Each number is 128 + 24 x the weight over its row's rms, rounded and kept within 0 to 255. Layers, rows and columns count from 0. The size above them is the row's rms in percent of the matrix's.

# layer 8 MLP down (transposed), 768x192, rms 0.108, rows 677-722, columns 96-143
size [ 93  97 100 105  99  93 100 102  97 101 100 103 102 100 102 100 101 102 101 103 101 103  99 105  97 102  95  94 102  97  97 100 100  95  98  96  98 102 100 104 102  96 103  99  97  97]
[[134 150 127 163  90 101 195  78 115 100 127 120 148 138 106 156 129 107 153 110 116 146 106 117  95 162 161 160 119 144 133 106 153 114 111 137 101 111 144 143 137 141 149  98 134 158 145 129]
 [117 131 186 120 140 127 137 150 111 129 152 105 127 135 100 122  95  99 149 132 147 129 141 115 160 112 145  79  73 123 150 126 116 121 157  51 128 139 166 114 162 108 153 128 125  91 162 110]
 [110 153 109 130 133 135 142  93  91 144 145 110 156 152 124 147 126 123 129 112 118 131 117 136 181 155 134 125 112  74 132 135 153 138 130 101 118 153 150  98 113 132 111 130 106 131 157 100]
 [128 100 119 162 138 175 150 124 145 112  53 114 110 162 113 118 133 158 142  82 120 119 145 124 102 104 168 136 116  99 131 155  94  85  93  86 118 121  87 147 100 140 144 106  92 124 165 101]
 [121 124 123  70 130 134  96 140 134 130 135  95 123 134  48 168 106  66 172 100 101 119  87 125 102 174 124 161 125 128 147 112  99 147 161 118 129 122 104 127 103  87 134 147 121 122 171 130]
 [127 101 117 129 127 112 103 116 149 129  84 119 110 105 145 157 143 140 109 140 108 108 222 127  93 133 128 152 112 118 137 146 136 153 115 127 125 114 112 137 139 192 142 139 140 129 102 135]
 [136 125 143 177 120 124 116 127 142 114  69  98 143 156 118 123 108  58 120 145 119 121 109 130 108 117 112  73 149 120 120 108 134 144 138 110 101 123 163 164 136 171 141 132  76 147 142 117]
 [158 182 191 146 124 116  98 129 138 124 110 125 154 117  86  85 131 130 120  91 152 110  84  91 141 135 152  89 108 121 140 129 128  98 128 122 174 141 136 135 131 117 119 189 130 136 200  89]
 [117 127 123 142 162  97 113 118 114 168 119 110 138 128 120 124  80 131 156 114 103 128 111 121 139 152 120 128 112 167 106 104 109  99  98 150 143 140 128 107 126 118 166 115 101 120 115 158]
 [158 122 121 109 139  85 157 131 154 114 163 148  90 114 105 114  92 151 201 109 126 156 136 122 133 144 110 114 111 103 123 144 102 120 109  87 121 104 157 125 114 108 104 126 132  94 112 115]
 [138 162 149 133 183 148 155 136  94 138 132 119 135 141 137 164 112 104 133  72 145 118  95 121 138 150 154  96 172 138 107 128  92 117 132 144 157 139 139 100 142 116 147 114 157 135 193 152]
 [126 136 165 143 147 150 102 142 140 145  99  92 135 124 156 129 140 146 141  71  93 138 146 136 122 120 130  90 139 105 133 149 130 130 139 147 142 182 145 138 111 140 110 149 146 116 113 135]
 [140 151 147 125 136  99 101 128 134 152 134 136 104 109 151 145 131 146 103 137 107 108 168 112 155 168 156 129 112 164 119  83 144 139 118 130 148 115  90 153 124 142 126 117 140 116 106 137]
 [126 161 153 139 121 123 134 142 103 115 125 136 112 111 131 128 158 176 155 153 147 115 146 129  85 154 110 120 124 156  78 108 165 105 131 139 150 122 115 106 154 161 143 147 118 168 112 161]
 [133 138 107 113 104 111 112  97 126 117  58  94 147 136 145 138 118  94 103 133 134 116 133 142 126 131 148 107 127 138 114 115 104 123 135 124 135 127 124 123  41 129 131 102 105 128 134 133]
 [ 93 138 135 144 149 169 141 184 102 114  85 101 149 111 116 113 121 118 124 123 142 172 127 122 105 139 177 140 106 136 132 153 119 141 115  95 144 100 135 134 185 135 113 129 127 154 135 122]
 [167  94 163 110 141 171 144 129 118  89 111 118 128 143 120 123  96 112 119 116 141 158 117 123 116 134 158  95  65 118 149 173  98 123 107 140 146 123 154 117  80 140 127 133 198 146 132 150]
 [108 112 138 104 137 144 145 127 140 130  58 119  92 110 151 163 131 103 137 122 160 133 101 134 123 169 116  99 150  78 123 123 154 136 136  90 144 130  98 125  96 109  92 124 138 131 156 173]
 [114  93 125 109 118 132 144 115 108 134 129 182 127 159 145 127 153 126 116 147 138 184 130  79 109 149 129 156 118 108  77 168 134 114 122 122 134 122  56  94 130 164 126 124 104 148 136 134]
 [110 112 139  95 106  78 127 105 112 190 120 105 109 137 104 116 119 136 114 121 136 114 121 116 109 141 151 148 119 174 145 156 175 125 119 131 129 155  87  86 100 181 135 158  97 164 126 133]
 [118 116 111 128 138 108 135 129 124 126 200 136 141 110 113 121  88 109 145 161 111 129 135 121  84 130 142 117  96 145 121 109 111 133 137 120  79 174 163 118 166 104 131 146 188 117 135 125]
 [106 115 109  92 119 113  95 185 156 169 146 114 128 147 112 157  91 142 168 114 173 105 174  98 103 128 148 150 158 141 101 146 102 153 131 156 147 160 131 134 135  99 119 154 127 144 112 134]
 [186 114 142 118 124 153  93 135 144 138 152 112 112  99 134 108 124 128 130 135 137 161 112 159 165 141 104 120  82 132  68 162 131 158 158  94  90 137 168 116 130 127 152 139 103 108 118 103]
 [135 106 110 162  97 125 111 120 170  91 135 150 132 113 152 109 146 113 187 132 100 163 132 161  97 122 149 119  93 132 135 101  88 140 121 130  94 129 116 149 102 131 150 139 122 115 128 136]
 [156 147 138 130 142 121 100 116 194 127 100 132 128 199 157 138  94 103 120 127 119 119  84 119 121 107 110 140 169 114 134 150 147 116 114  87 128 144  90 143 128 106 159  77 165 136  89 127]
 [148 141 143 103 161 153 145 143 128 132 155 138 152 128 137 119  84 138 122 139 189 121 140 139 111 107 157 158 112 147 121 138 101 151 129 158 132 136 156  99  85 117 134 130 162 138 111 166]
 [172 134 150 174 141 109 171 123 117 108 119 137 162 103 105  88 145 107 122 148 132 105 123 170 182 133 134 151  87 101 143 114 167  86 118  96 124 111  92  99 140 109 123 129 134 168 130  92]
 [128 107 142 118 114 143 136 175 156 140 173 156 111 151 147 140  72  86 102 164 119 176 109 145 149 117  94 147 150 148 151 141 116 162 124  81 141 142 151  92 144  96 117 140 133 111  94 140]
 [137 147 121 162 141 144 112 136  93 144 186 100 114 157 134 136 127 106 112 144 141 121 123 147  92  93  28  89 123 123 136 122  93 155 134 114  91 130 157 154 111 148 100 142  66 138 109 146]
 [153 106 162 145 134 124 150 141 145 155 121 114 156  91  99 122 127 149 102 180 133 116 140  82 138 127 155 153 136 132 117  96 115 128 129 167  89 138 115 164 100  78 115 127 121 133 155 156]
 [135  93 161 144 159 127 109 116 145 108 123  96 133 133  92 144 137 146 150 127  99 160 112 111 136  96 114 185 112 178 155  73 137 178 152 131 177  93 116 122 121 133 131 101 168 156 119 124]
 [126 121 146 106 119 125  95 135 142 114 130 144 119 135 113  88 125 123 158 141 124 123 137 133  96 136 127 108 157 143 112 126 122 127  98  96 150 115 127 155 108  98 134 142 166 100  89 100]
 [121  91 119 110 131 174  70 130 120 105 134 126 144 188 109  97 108 110 119 119 124 121 116 135 130 161 128 125 110 133 108 156 133 110 120 138 133 138 159 133 140 151 114 152 117 121 128 112]
 [101 115 122 114  96 124 132 103 108 134 162 109 118 148 103 144 134 109 115 140 118  62 148 130 105  93 125 111 109 146 134 128 107 109 138 106 134 125 139  86 138 180 111 169 121  86 107  98]
 [111 115 105 152 144 140 141  86 102 121 209 145 139 118 112 114 100 140 123  87 146 136 131 129 129 136 120 141 120 129 128 107 114 132 125 129  98 123 131 163 129 110 118 164 148 133 123 113]
 [133 113 124 140 126  92 128 116 150 173 124 108 116 160 104 117 165 139 156 115  80  95 181 134 159 128  95 140 111 139  83 102 149 189 129 129 143 157 157 109 114 121 133 141 101 104 162 134]
 [144 106  93 104 126 117 139 121  94 147 162  80 114 100 129  81 122 127 163 106 104 165 129  85 165 147 142 142 171 129 144 100 101 114 131 140 133 129 121 130 110 152 158 138 133 150 103 120]
 [166 109 105 124 107 182 106 168 133 140 156 117 116 134 132 127  96 135 100 142 118 101 124 122  96  87 104 122 170 166 106  92 100 137 136 155 127 115 116  92 170 146 134 139 103 134 102 167]
 [137 115 110 114 124  87 134 170 155 107 117 182 132 116 105 111 180 107 149 152 172  99 132 133 108 161 125 161 141 156 123 122  96 124 145 141 111 160  81 164 147 151 115  78 131 116  94 103]
 [155 115 131 113 118 162 127 177 133  87 110  94 100 105 126 133 121 148 180 100 169 120  99 121 116 141 143 113  94 136  95  94  95 153 144 100 119 132 137 126  94 119 145 126 143 151 109 135]
 [125 141 155 142 165 146 108 133  87 146  86 200 149 129 130 124  96 122 132 121 150 120 111 101  84 101 141 129 109 141 107  69 105 171 144 168 129 110 191 130 172  83 114  84 169 116 112 117]
 [153 112 119 124  96 143 119  94 149 139 123 130 108 120 104  98 129 105 152 132 108 111 109 131 133 182 137 121 157 122  95 148  86 164 141 121 111 115 122 149 135 108 120 106 145 120 137 132]
 [175 116 113 152 105 134 153 113 121 137 123 125 135 121 113 143 165 129 153 105  81 131 137  89 126 110 118 139 100 129 100 143 145 108 124 129 146 122  72 148  83 117 142  87  86  87 101 124]
 [136 171 114  97 124 130 105 126 120 105 128 112 129 145 136 127 110 133 135  89 104 103 126 148 134 131  87 156 145 114 126 129 155 168 118  98 163  90 183 131 127 139  52 102 120 168 115 165]
 [143 159 119 103 126 108 148 113  93 117 160 109 112 126 141 120  83 119 127 132 110 128 139 154 109 146  96 159 110 167 115 155 122 118  92 144 177 100 132 120 121 142  93 132 169  85 114 160]
 [137 124 106 140 160 130 116 113 148 177 108 113 116 160 119 124 179 127 146 124 126 180 143 138 130 127 168 134 111 111 125 172 136 125 117 125 128 136 119  86 142 113 142  86 157 119  88 123]]
# layer 8 MLP gate, 768x192, rms 0.115, rows 678-723, columns 96-143
size [ 98  97 103 100  95  99 100  96 107  95 100 107  99  97 102 101  99 100 105 101 103 106 101 101 104  94  93 104 100 104 101  99  99 100  93  94 102  99 102 103  96 101 103  96  95  98]
[[133 155 139 112  82 122 158 153 110  94 130 144  96 147 184 112 140 117  98 134 166 102 156 117  91 124  95 103 135 147 163 129 151 122 163 174 117 101 118 140 101  93 150  99 122 103 139 135]
 [124  94 116 148 168 123 142  84 171 179 130 145  92  89 126 140  88 121 118 116 112 143 118 108 160  99 120 105 153 112 137 198 122 145  99 104 127 142 110 144 152 149 148 140 141 119 119 149]
 [119 136 142 140 109 127 160 134 118  48 121 138 162 112 133  86  90 132 118  78 147 136 122 126  86 143 146 118 178 140 104 121 138 133 128 148 119 104 203 104 139 108 146 124 129 146 132 162]
 [111 133 140 131 107  90 102 110 122 123 116 114 141 118 147 141 126 109 135 144 149  95  96 100 127 111 163 171 137 137 125 163 124 169 124 141 143 106 121 126 163 165 138 147 133  99 119 158]
 [106 131 118 141 134 148 146  90 131 127 142 124 142 153 131  88 132  97 118 114 185 139 114  76 150 103  98  88 193 127 143 101 105  92 155  91 130 154 118 146 145 135 114 155 167 100 139 147]
 [150  92 181  99 162 139 112  84 157 152 106  95 128 147 146 117 115 143 147  89 121 120 120 125 109 114 112 134 165 133 139 146  89 142 131 124 141 135 156 115 139 121 140 151 174  99 129  96]
 [162  87 154  93 103 146 115 153 124 133 166 130 114 141 119 141  97 134  94 131 101 161 159 147 139 138 129 105 160 160 102 131 145 170 136 115 132 159 207 142 156 139 166 169 103 155 134 122]
 [136 140  85 147 169 125 134 103 128 107 153  94 130 147 123 113 137 115 150 113 114 159  98 129 132 130 116 139 159 173 143  66 121  95 187 131  96 145 149 149 126 143 159 170  84 172 151 148]
 [130 103 156 106 107 144 134 135  71 133 135 111 150  92 116 106 106 128 111 172 142 104 157 158 113 134 156  90 143 149 114 160 146  89 148  97 148 115 144 113  95 173 157 117 113 147 135 108]
 [107 117 143 164 174 158 137 135 138 158 100 162 128 125 122 124  69 105  91 106 149  90 122 122 118 183 115 104 119 121 123 120 103 132 130 122 140 124 157 157 143 126 119 128 111 140  81 106]
 [116  77 136 177 141 103 138  91 129 156 143 107 123  93 111 124 151  90 105  97  90 102 108 102 145 115 119 145 136 140 137 119 127 136 154 137  55 147 140 152 141 143  60 140 122  84 101 153]
 [ 92 140 141 137  82 128 140  92 101 150 128 161 132 118 131 145 126 110 136  74 143 108 124 144 140 159 137 136 130 149 139 109  88  99  94 119 110 102 171 130 149 137 129 155 126 172 138 150]
 [ 71 128 100 178  92 131 134 163 101 115 130 114  82 106 169 116 160 135 103 129 183 116 152 119 171 140  86 151 157 114 103 158 125 139 129 168 114 150 147 161 122 105 102 131 139 115 103 117]
 [102 147 176 130 160  88 125  81 137  95 139 167 158 129 134  99 139 132 132 141 131 127 127 145 101 137 182 138 117 122 128 119  93 127 171 139 100 107 146 125 165 151 163 107 123 132 154 164]
 [106  76 106 128 113 160  99 131 164 109  96 124 162 111 138 129 156 122 100 111 122 120 157  91  79 110  94 100 159 137 144 145 142 115  80 141 123 164 156 139 145 142 128  93 116  75 120 143]
 [124  95 115 145 132  89 133 120 143 115 124 144  90  58  95 149 152 129 130 158 129 104 124 188  81 114 107 167 145  93 122 139 179 143 122 150 167 120 142 154 112 133 146 141 145 146 119 129]
 [140 107 137 141 126 114 134 132  98 134 123 135 143 159 134 104 128  99 103  84 147 130  44 153 124 118 143 154 118 132 137 154 116  92 136 106 148 117 123 157 162 141 132 129 151 111 122 134]
 [132 157 125 126 141 141 145 138 146 102 128 128 123 108 113 134  83 147 112 109 131 132 165 149 120 113 129 111 154 158 145 142  86  69 144 126 101 106 137 145 128 127 130  89 148 157 135 114]
 [137 122 141 102 115 115 113 104 159 104 154 143 117 107 155 118 104  96 136 111 143 107  83 130 114 116 140 135 157 151 109 176 183 130 139 195 113  96 134 128 113  71 110 147 138 134  95 103]
 [128 119 115 104 130 110 128 108 159 155 110 176 139 132 106 130 162 114 140 147 128 131 148 133  74 128 127 124  91 146 130 119 138 145 137 134 143 138 143 156 159 131 133 144  91 129 153 139]
 [104 110 185 110 131 138 136 139 122 140 167 152 159 146 107 128 120  96 148 137 130 131 133 134 145 106 142 162 131 107 118 131 137 118 115 114 132 156 172 139 135 116 118 124 144 104 163 148]
 [103 128 144 105 141 136 136 150 159 124 146  81 143 140 131 111 115 138 107 119 147 134 115 132 184 133 131 165 144 108 121 154 102 127  82 137 125 148 170 141 130 141 118  86 157 119 136 131]
 [ 91  96  99 137 124 121 126  97 131 115 150 100  87 126 112  92 107 101 116 112 100 113 121 119 100 148  87 125 126  97  97 155  87 121 102 192 153  90  83 117 158 139  98 116 134 110  96 128]
 [134 101 180 128 113  76 155 117 159 123 109 138 101 117 124 111  99 100 124 149 159 123 148 103  90 138  90 129 151 102 114 103  84  77 105 144 165 103 125 100 152 118 160 116 127 167 136 191]
 [110  99 107 120 110 140 156  85 125 115 124 109 138 115 122 148 148 104 114 131  88 127  84 134 122 145 141 122 150 182 129 121 128 143  98 136 125 108 103 106 131  98 116  94 105 151 137 132]
 [119 116 111 115 125 138  98 126  89 158 122 113  82 103 137 127 126 153 137 161 167 178 125 118  86 127 131 114 129 123 106 119 113 155 164 139 190 139 182 146 140 160 125 146 132 122 146 162]
 [112 113  93 141 134 107 151 173 131 119 109 155 148 162 120  72 122  86  98 119 126 115 150 132 101 159 160 126 140 143 109 136 129 142 131 135 132 117 116 170 120 129 119 153 142 107 135 170]
 [123  84 148 128 120  95 146 140 121 145 140 164 122 119 141 100 146 115 153 134 128 147 149 148 130  95 103 112 156 156 122 117 139 121 121 145 161 158 149 129 123 103 152 147 135 131 106 141]
 [122 104 113 105 106 136 139  92 118 149 131 102 125 124 121 122 135 180 148  89 133  80 160 112 158 113 126 153 132 131 113 111 146 115 147 140 125 103 132 145 134 150 141 153 172 118 126  85]
 [128 124 121 137  87 126  99 119 106 121 139 146 165 127 100 138 125 137 129 131 172 164 117 118 100 116 139  85 173 147 107  77 114 121 148 160  92  73 139 119 144 114  98 134 148  94 107 127]
 [116 123  99  99 113 112 144  78 127 168 157 147 128 107 145 116 124 124 130 144 116 130 117  89 131  95 174 115 141 147 141  87 141 145 107 135 116 121 176 164 153 104  95 141 145 134 126 109]
 [ 82 136 141  85 145 114  74 113 124  87 104 137 109 142  81 159 161 108 121 109 155 109 115 115 133 108 145 152 151 149 111 135 150 110 113 127 125 145 123 146  93 148  75  99 157 120 129 131]
 [107 115 125 119 103  86 118 107 115 135 140  87 129 143 140 121 120 152 120 105 161 156 110 115 122 151 106 141 160 132 138 113 124 124 139 107 102 144 114  64 168 145 117 148 129 137 150 119]
 [100 116 128 139 111 115 100 113 145 100  98 124 122 183 123 146 123 170  90 152 115 151 136 143 119 112  94 108 119 169  77 146 116 157 111 127 119  79 115 203 197 107 100 123 135 129 139 171]
 [ 93 123 140 172 169 163 123 123 136 117 141 160 127 133 115 167 115 129 117 130 120  92 126 111 136 143 132 111 124  89 203 126 125  78 142 129 140  96 173 127 116 116 157 137 145 109  95 121]
 [105 183 134 161 116  95 142 112 160 142 100 126 107 134 135 124 100 171 156 104 126 158 134 137 140  98 111  99 134 136 161 125 145 148 151 125 122 137 139 107 124 132 114 147 144 112 140 127]
 [135 121 130 117 107 148 148 121 120 121 105 109 144 129 123 149 157 135 140 139 104 127  80  91 106 157 109 106 123 158 127 119 131 108 128 128 133 113 135 136 120 132 129 129 128 119 113 184]
 [ 87 112 145 138 149  96 154 131 114 133 150 167 154 141 128 133 149 103 104 136  87 127 112  89 132 121 143 181 126 184 119 133 128 161 150  89 140 150 138 106 135 127 109 111 123 133 132 106]
 [ 46 118 131 155 117 122 100 134 118 120 122 152  99 151 118 143 140 108  93 142 143 116 137 148  79 116 152 188 132 112 157  98 124  90 167 132 119  99 166 145 159 132 107 163 103 163 114 145]
 [126 129 167 152  99 134 118 164 151 111 133 171 152 143  89 132 131 103 123 101 134 105 115 142 138  89 161 120 107 165 121 127 102 114 103 154 111 154 179 110 117 126 120 132 153  97 115 206]
 [113 162 117 132 133 120 130 115 167 117 116 170 139 126 158 108 124 164 149 132 131 146 125  85  93 105 155 121 151 125 131 115 172 129  86 139 111 155 143 111 161 160 165 139 161 139 113 140]
 [120 113 127 111 117 122 201 134 117 137 148 123 136 153  96 115 118 137 108 105 164 145 111 169 139 115 121 134 161  96 152 150 123 165 148 145 115 123 117 145 123 110 125 140 126 102 146 117]
 [137 152 169 133 138 105 116 171 121 110 137  83  96 104 140 107 113 114 106 139 152 154 149 125 125 152  95 114 165 113 123 109 127  90 144 129  99 109  89 134 140 100 118 142 117 143 181 138]
 [113 151 114 143 147 100 153 102 164 137 140 128 107 101 159 130 110 137 108 108 115 126  98 153 136 113 157 173 106  57 111 108 119 113 152 170 161 129 154 149 136 125 187 131 149 125 155 151]
 [113 104 105 111 147 140 157  79 151 117 101  80 109 124 110 152  96 149 109 103 163 112 137 155 125 118 143 129 180 116 134 176 126 163 130 142 156 119 147  93 113 126 100 144 117 106 172 171]
 [166 111 130  96  71 127 123 141 129  87 124 129 113  98 144 143  99 150  69 115 102 124 145  86 151 149 126 100 155 150  90 137 131 152 129 107 133 157 119 162 188 136 163 174 124 121 115 125]]
# layer 8 MLP up, 768x192, rms 0.11, rows 678-723, columns 96-143
size [ 96  99 102  98  93  98 103  97 101 101 106 102 100 102 102 101 102 100 104 100 102  98 105  97 102  95  95 102  98  98 101 102  95  99  94  97  99 101 107 101  96 102 102  96  97 102]
[[116 156 102 110 153 135 146 110 136 134 113 100 114 157  62 115 122 145  99 165 134 156 172 149 156  92 129 111  98 144 115  98 119 118 159 115 152 142 184 103 110 131 168 147 120 146 162  98]
 [127 132 127 130 135 169 139 159 111 127 114 137 108 126 167 168 168 129 110 112 132 106 134 123 115 128 142 123 100 121 113  78 123 106 141 139 108 164 102 125 165 142 143 180 116 170 142 142]
 [121 130 167 113 104 210 131  95 139 122 117  97 140 119 116 121 128 169 154 105 139 155 138 130 125 172 121 119 146 156 122 108 136 119 108 138  70 157 135 117 103 125 141  59 133 139 143 141]
 [121 138 107 121 133 109 129 124 143 157  99 120 157 119 153 124 123 100 114 145 106 131 128  77 115 145 122  84 126 126  84 109 183 126 108 104  97  99 148 147 154 136 169  98 119 108 116 154]
 [117 127 111 149  93 139 109  82 103 137 108 132 122 132 134  77 164  91 100 130 158 141 172 101 111 126 102 119 134 155 139 106 134 169 147 132 108 171 134 137 137 151 145 136 148 131 117 108]
 [124  93  86 120 138 128 171 137 153 128 104 119 148 151 122 151 144 102 125 108 114 140 143 141 188 160 129 120  65 136 136 108 109 149  97 102 143 102 118 139 119 122 104 121 160 164 156 108]
 [167 150 106 111 101 162 151 137 136 146 109 108 122 129 125 113 147 123 140 140 124 142 175 160 123 123 168 132 106 105 130 119 132 142  84 117 146 144 144 136 129 171 107  73 132 129 150 136]
 [ 95 159 132 114 192 112 133 155 148 142 118 135 133 113 168 112 142 116 105  85  71 105 127  76 173  78 158 177 124 148 119 132 162 127 141 134 111 114 151 133 124 143 143  94  98 163 108 104]
 [131 126 124 138 156  87 103 165 146  87 132 112 127 146 111 115 124 144 118 126 127 156 151 104  73 119 105 150 127 104 118 139 134  86 121 119 104  79 104 149  91 147 159 168 106 146 103  68]
 [123 150  85 140 148 127 135 144 114  71 172 160 171 160 106 149 116 134 145 114 157 170 174  55 154 151 146 164 113 134  81 157 139 129 135  96 140 117  90  92 168 126  92  80 155 110 119 111]
 [104  96 132 145 130 174  93 130 119 172 108  72 135 126 137 152 141 120 135 140 151 137  90 175 132  99 148  86 126 144 164 106  97 109 135 159 133 140 129 144 123 162 130 106  94  99  97 131]
 [118 173 133 129 132 146 145 123 134 148 138 136 136 145 149 120 137 138 115  88 122 156  88 182 125 130 111 133 141  98 151 108  96 149 109 156 100 123 114  76 146 132 118 116 112 105 154 148]
 [123 135 129 108 136  93 139 134 168 145 123 154 131 143 115 178 121  85 130 110 115 150 124 110 139 149  91 108 159 119 117 135 168 151 168 156 134 162 134 138 145 116 109 129  93 142 109 148]
 [136 131  96 125 154 122 110 128 122 134 135 137 126 157 138 164 102 103  92 144 144 139 170  83 151 140 145 152 134 151 149 153 117 134 143 143  95 127 113  82 151 158 129 130 105 143 173 149]
 [139 163 142 122 183  99  94 175 142  96 126 111 119 100 106  94 180 118 115 100 140 147 129 144 141 118 123 128  98 112  89 140 114 120 192 117 135 111 109 140  96 144 120 119 126 155 120 130]
 [108 175 122 136 104  81 136 114 146 151 145 123 133 173 125 152 118 138  88 147 114 123 114 122 125 141 141 104 118 128 160 145 127 130  99 121 128  95 128 101 162 156 116 116  91 106 114 148]
 [157 132 131 110 128 112 139 120  85 132 148 117  89 138 123 192 145 151  97 135 132 101 126 148  90 170 136 116 123 109 159 101 132 131 135  91 143  87 124 127  77 106 132 122 115  77  94 177]
 [115 133 100 116 102 146 131 136 107 113 123 102 137 142 149 158 132 145 139 144  86 119 135 130 145 195 116 116 115 147 125 127 149 149  95 107 122  67 125 142 146 109 128 127 101 139 153 141]
 [116 130 170 123 100  63 123  72 106 124 152 138 155  99 162 154  96 133 137 118 105  76 105 104 116 109 135 193 115 167 174 158 120 101 132 115 104 105 128 141  98 111 120 130 150 180 141 111]
 [125 100 134 128 114 184 117 109 107 131 113  99 154 134 153 120 129 134 111 132 132 136 117 136 139 118 133 169 153  93 156 142 109 137 174 165  89 114 137 101 126 136 106  93 164 144 135 130]
 [100 107 167 145 142 107 133 127 111 101 139 135 112 148 159  65 149  89 131  96 106  96 139 122 148 118 135 165  76 179 127 106 104 117  50 146 144 123 136  90 133 110 111 113 148 127 144 112]
 [ 92 156 188  97 105 139 105 109 180  80 115 148 139 123 116 141 111  64 134 147 125 116 141  62 110 103 133 153 144 106 155 135 162 100 130 141 117 164 102 100 118 162 144 140 143 114  75 121]
 [121 166  84 104 100  94 134 115 155 104 129 106 157 113 125 142 129 146  86  93 117  62 158 143 136 130 136 102 140 110 120 192 115  99 145 142 154 177 139 136 147 194 159 137 148 177 155  95]
 [131 128 119 143  88 132  93 129 137 105  94 152 148 157  80 133 127  85  91 176 137  96 149 142 119 108 135 140 100 107 132 150  97 112  98 111 169 134 122 177 136  94 124 152 164 177 147 114]
 [ 90 120 130 112 163  95 119 128 109 109 177 158 148 124 120 152 122 157 121 114 100 146 107 127 126 176 153 111 101 117 103 133 150 103 165 117 120 117  97 124 102 157 153  99 133 117 163 104]
 [122 136 112 159 164 137  93 143  74 140 127 148 124 133  80 128 150  84 161 150 139 153 165 139  67 157 157 110 137 118 136 119 134 142 140 111 158 146 150 104  94 126 106 123 146 162 129 169]
 [144 123 123 123  90 159 100 183 148 107 122 135 161 125 131 111 162 122 125 118 113 158 149 141 126 166 132 120 105 119 150 128 143 135 104 153 140 138 130 149 123 172 124 156  49 111 159 146]
 [170 158 134 159 149  90 131 144  99 170 109 131 106 125 119 118 155 124 113 124 157 132  93 161 141 118 114  92 154 158  97 107  89 169 137  62 123 106 124 168 106 153 124 104 159 159 127 108]
 [142 170 110 131 116 128  83 116 116 100 133 146 112 181 145 157 160 141 105 133 161 153 114 120 142 153 133 115 106  92 196 137 126 132 117 108 165 140 114 137 150 107 107 167 106  98 116 139]
 [ 98  93  82 132 131  92 122 110 131  48 116  92 128 131 118 108  96 100 119 129  98 146 131  96  89 117 106 129 127  86 134 117 130  80 173 119 166 130 128 122 159 166 143 138 143 139 118 125]
 [116 127 120 153 129  94 148 180 131 133 144 116 174 122  80 146 148 148 167 165 149 174 105 139 125 160 116 148 119 173 159 121  90  75 144  93 116 132  82 142 140  91 139  93 141  94 128 140]
 [102 126 123 178 121 102 126 148 111 139 157 121 140 110 167 145 125 148 115  75 116 108 141 147 159 151  80 135 105 136 144 100 134 194 108  94 131 111 112  99 137 113  90 137 109 109 150 102]
 [125 155 160 122 100 128 144 183 178 109 129 153 119  87 129 114 147 101 117 131 102  95 176 161 168 155 121 146 128 115 153 131 149 116 141 159 171 146 163 123 114 102 155 113 126 108 125 143]
 [159 110 167 151 113 100 133 155 121 147 138 148  90 120 130  64 121  94 170  76 130  92 147 166 157 130 156 123 153 141 143 117 143 139 153 145 119 134 141 124 118 109 153 152 121 108 144  92]
 [153 170 107 159 125 150 129 126 144 109  91 156 136 199 120 109 144  95 121 127 133 124 138 156 171 122 149 129 113 148 117 145 128 125 113 113  97 138 105 119 163 104 154 151 124  76 149 130]
 [121 186 170 140 124 117 147 136 128 146 125 114 127 126 108 123 142 128 112  86  86 140  83 178 102  90 131  92 132 150 147 139 118 123 127  98 117 138  93  90 120 122 128 125 135 158 157 145]
 [148 124 109 131 135 112  95 170 107  91 140 149 105 138 123  97 117 120 146 152 120 122 151 129 118 145 119 126 121 107 112  78 103 176 135 107 133 108 133 128 105 142 104 103  95 130 102 148]
 [159 119 147 134  94  71 144 150 141 138 110 162  98 126 147 139 137 144 127 112 132 127 139 145 106 124 163 143 133  84 143 189 103 127  75 142 111 110 129 115  84 158 120 152 152 144 106 136]
 [ 75 126 104 155 124  99 112 117 120 159 145 106 161 122  83 127 138 126 111 132 153  97 120 132 141 159 116 117 131 126 146  93 135 111 142 126 126 150 148  92 113 124  76 169 132 130 129 140]
 [141 140 148 108 124 122 125 139 156 171 139 103 114 105 136 135 133 144 155 103 122  82 105 157 181 105 151 117 144 157 141 113 180 130 160 131  78 110 135 118 102 131 107 123 101 126 144 105]
 [122 140 137 153 134 173 114 147 168 138 122 100 128 138 158 171 148 125 150 117 106 112 116 116 136 129  91 129  75 124 142 125 134 148 139 100 112 131 160 177 134 136 108 113 140 107 174 124]
 [110 120 101 125 133 136 134 145 145 137 123 186 124 178  59 109 112 130  93 183 118 105 150  98 113 105 130 123 112 156 144  87 111  84 135 121 167 149 106 125  72 138 144 137 120 176 108 171]
 [104 114 122 155 112  92 140 134 195  93 137 106 165 103  97  86 133 133 143 116 157 103 105 146 151 109 140 116 147 114 142 104 126 147 120 137 124 112 116 140 114 136 150 119 114 123 128 169]
 [142 119 127  99 144 161 151 109 113  97  94 133 154 140 131 146 145 183  87  92 104 139 128 150 125 140 119 110 142 147 160 169 117 117  88 126 156 174 140 132 123 148 132 191 116 119 128 152]
 [148 129 153 135 165 143 150 149  92 119  83 125 127 149  91 165  82 146  92 101 120 137 109 166 181 114 161 113 158  97 123 162 122 154 116 164 179 124 134  73 133 185 147  88 107  89 145 161]
 [151 160 141 140  87 104 124 129 137 157 112 139 140 155 178 127 178 170 126 108 120 165 125 122 124 141 143 113 128 116 122 163 142 170 142 108 128 157 127 120 129 126 155 131 136 174 165 103]]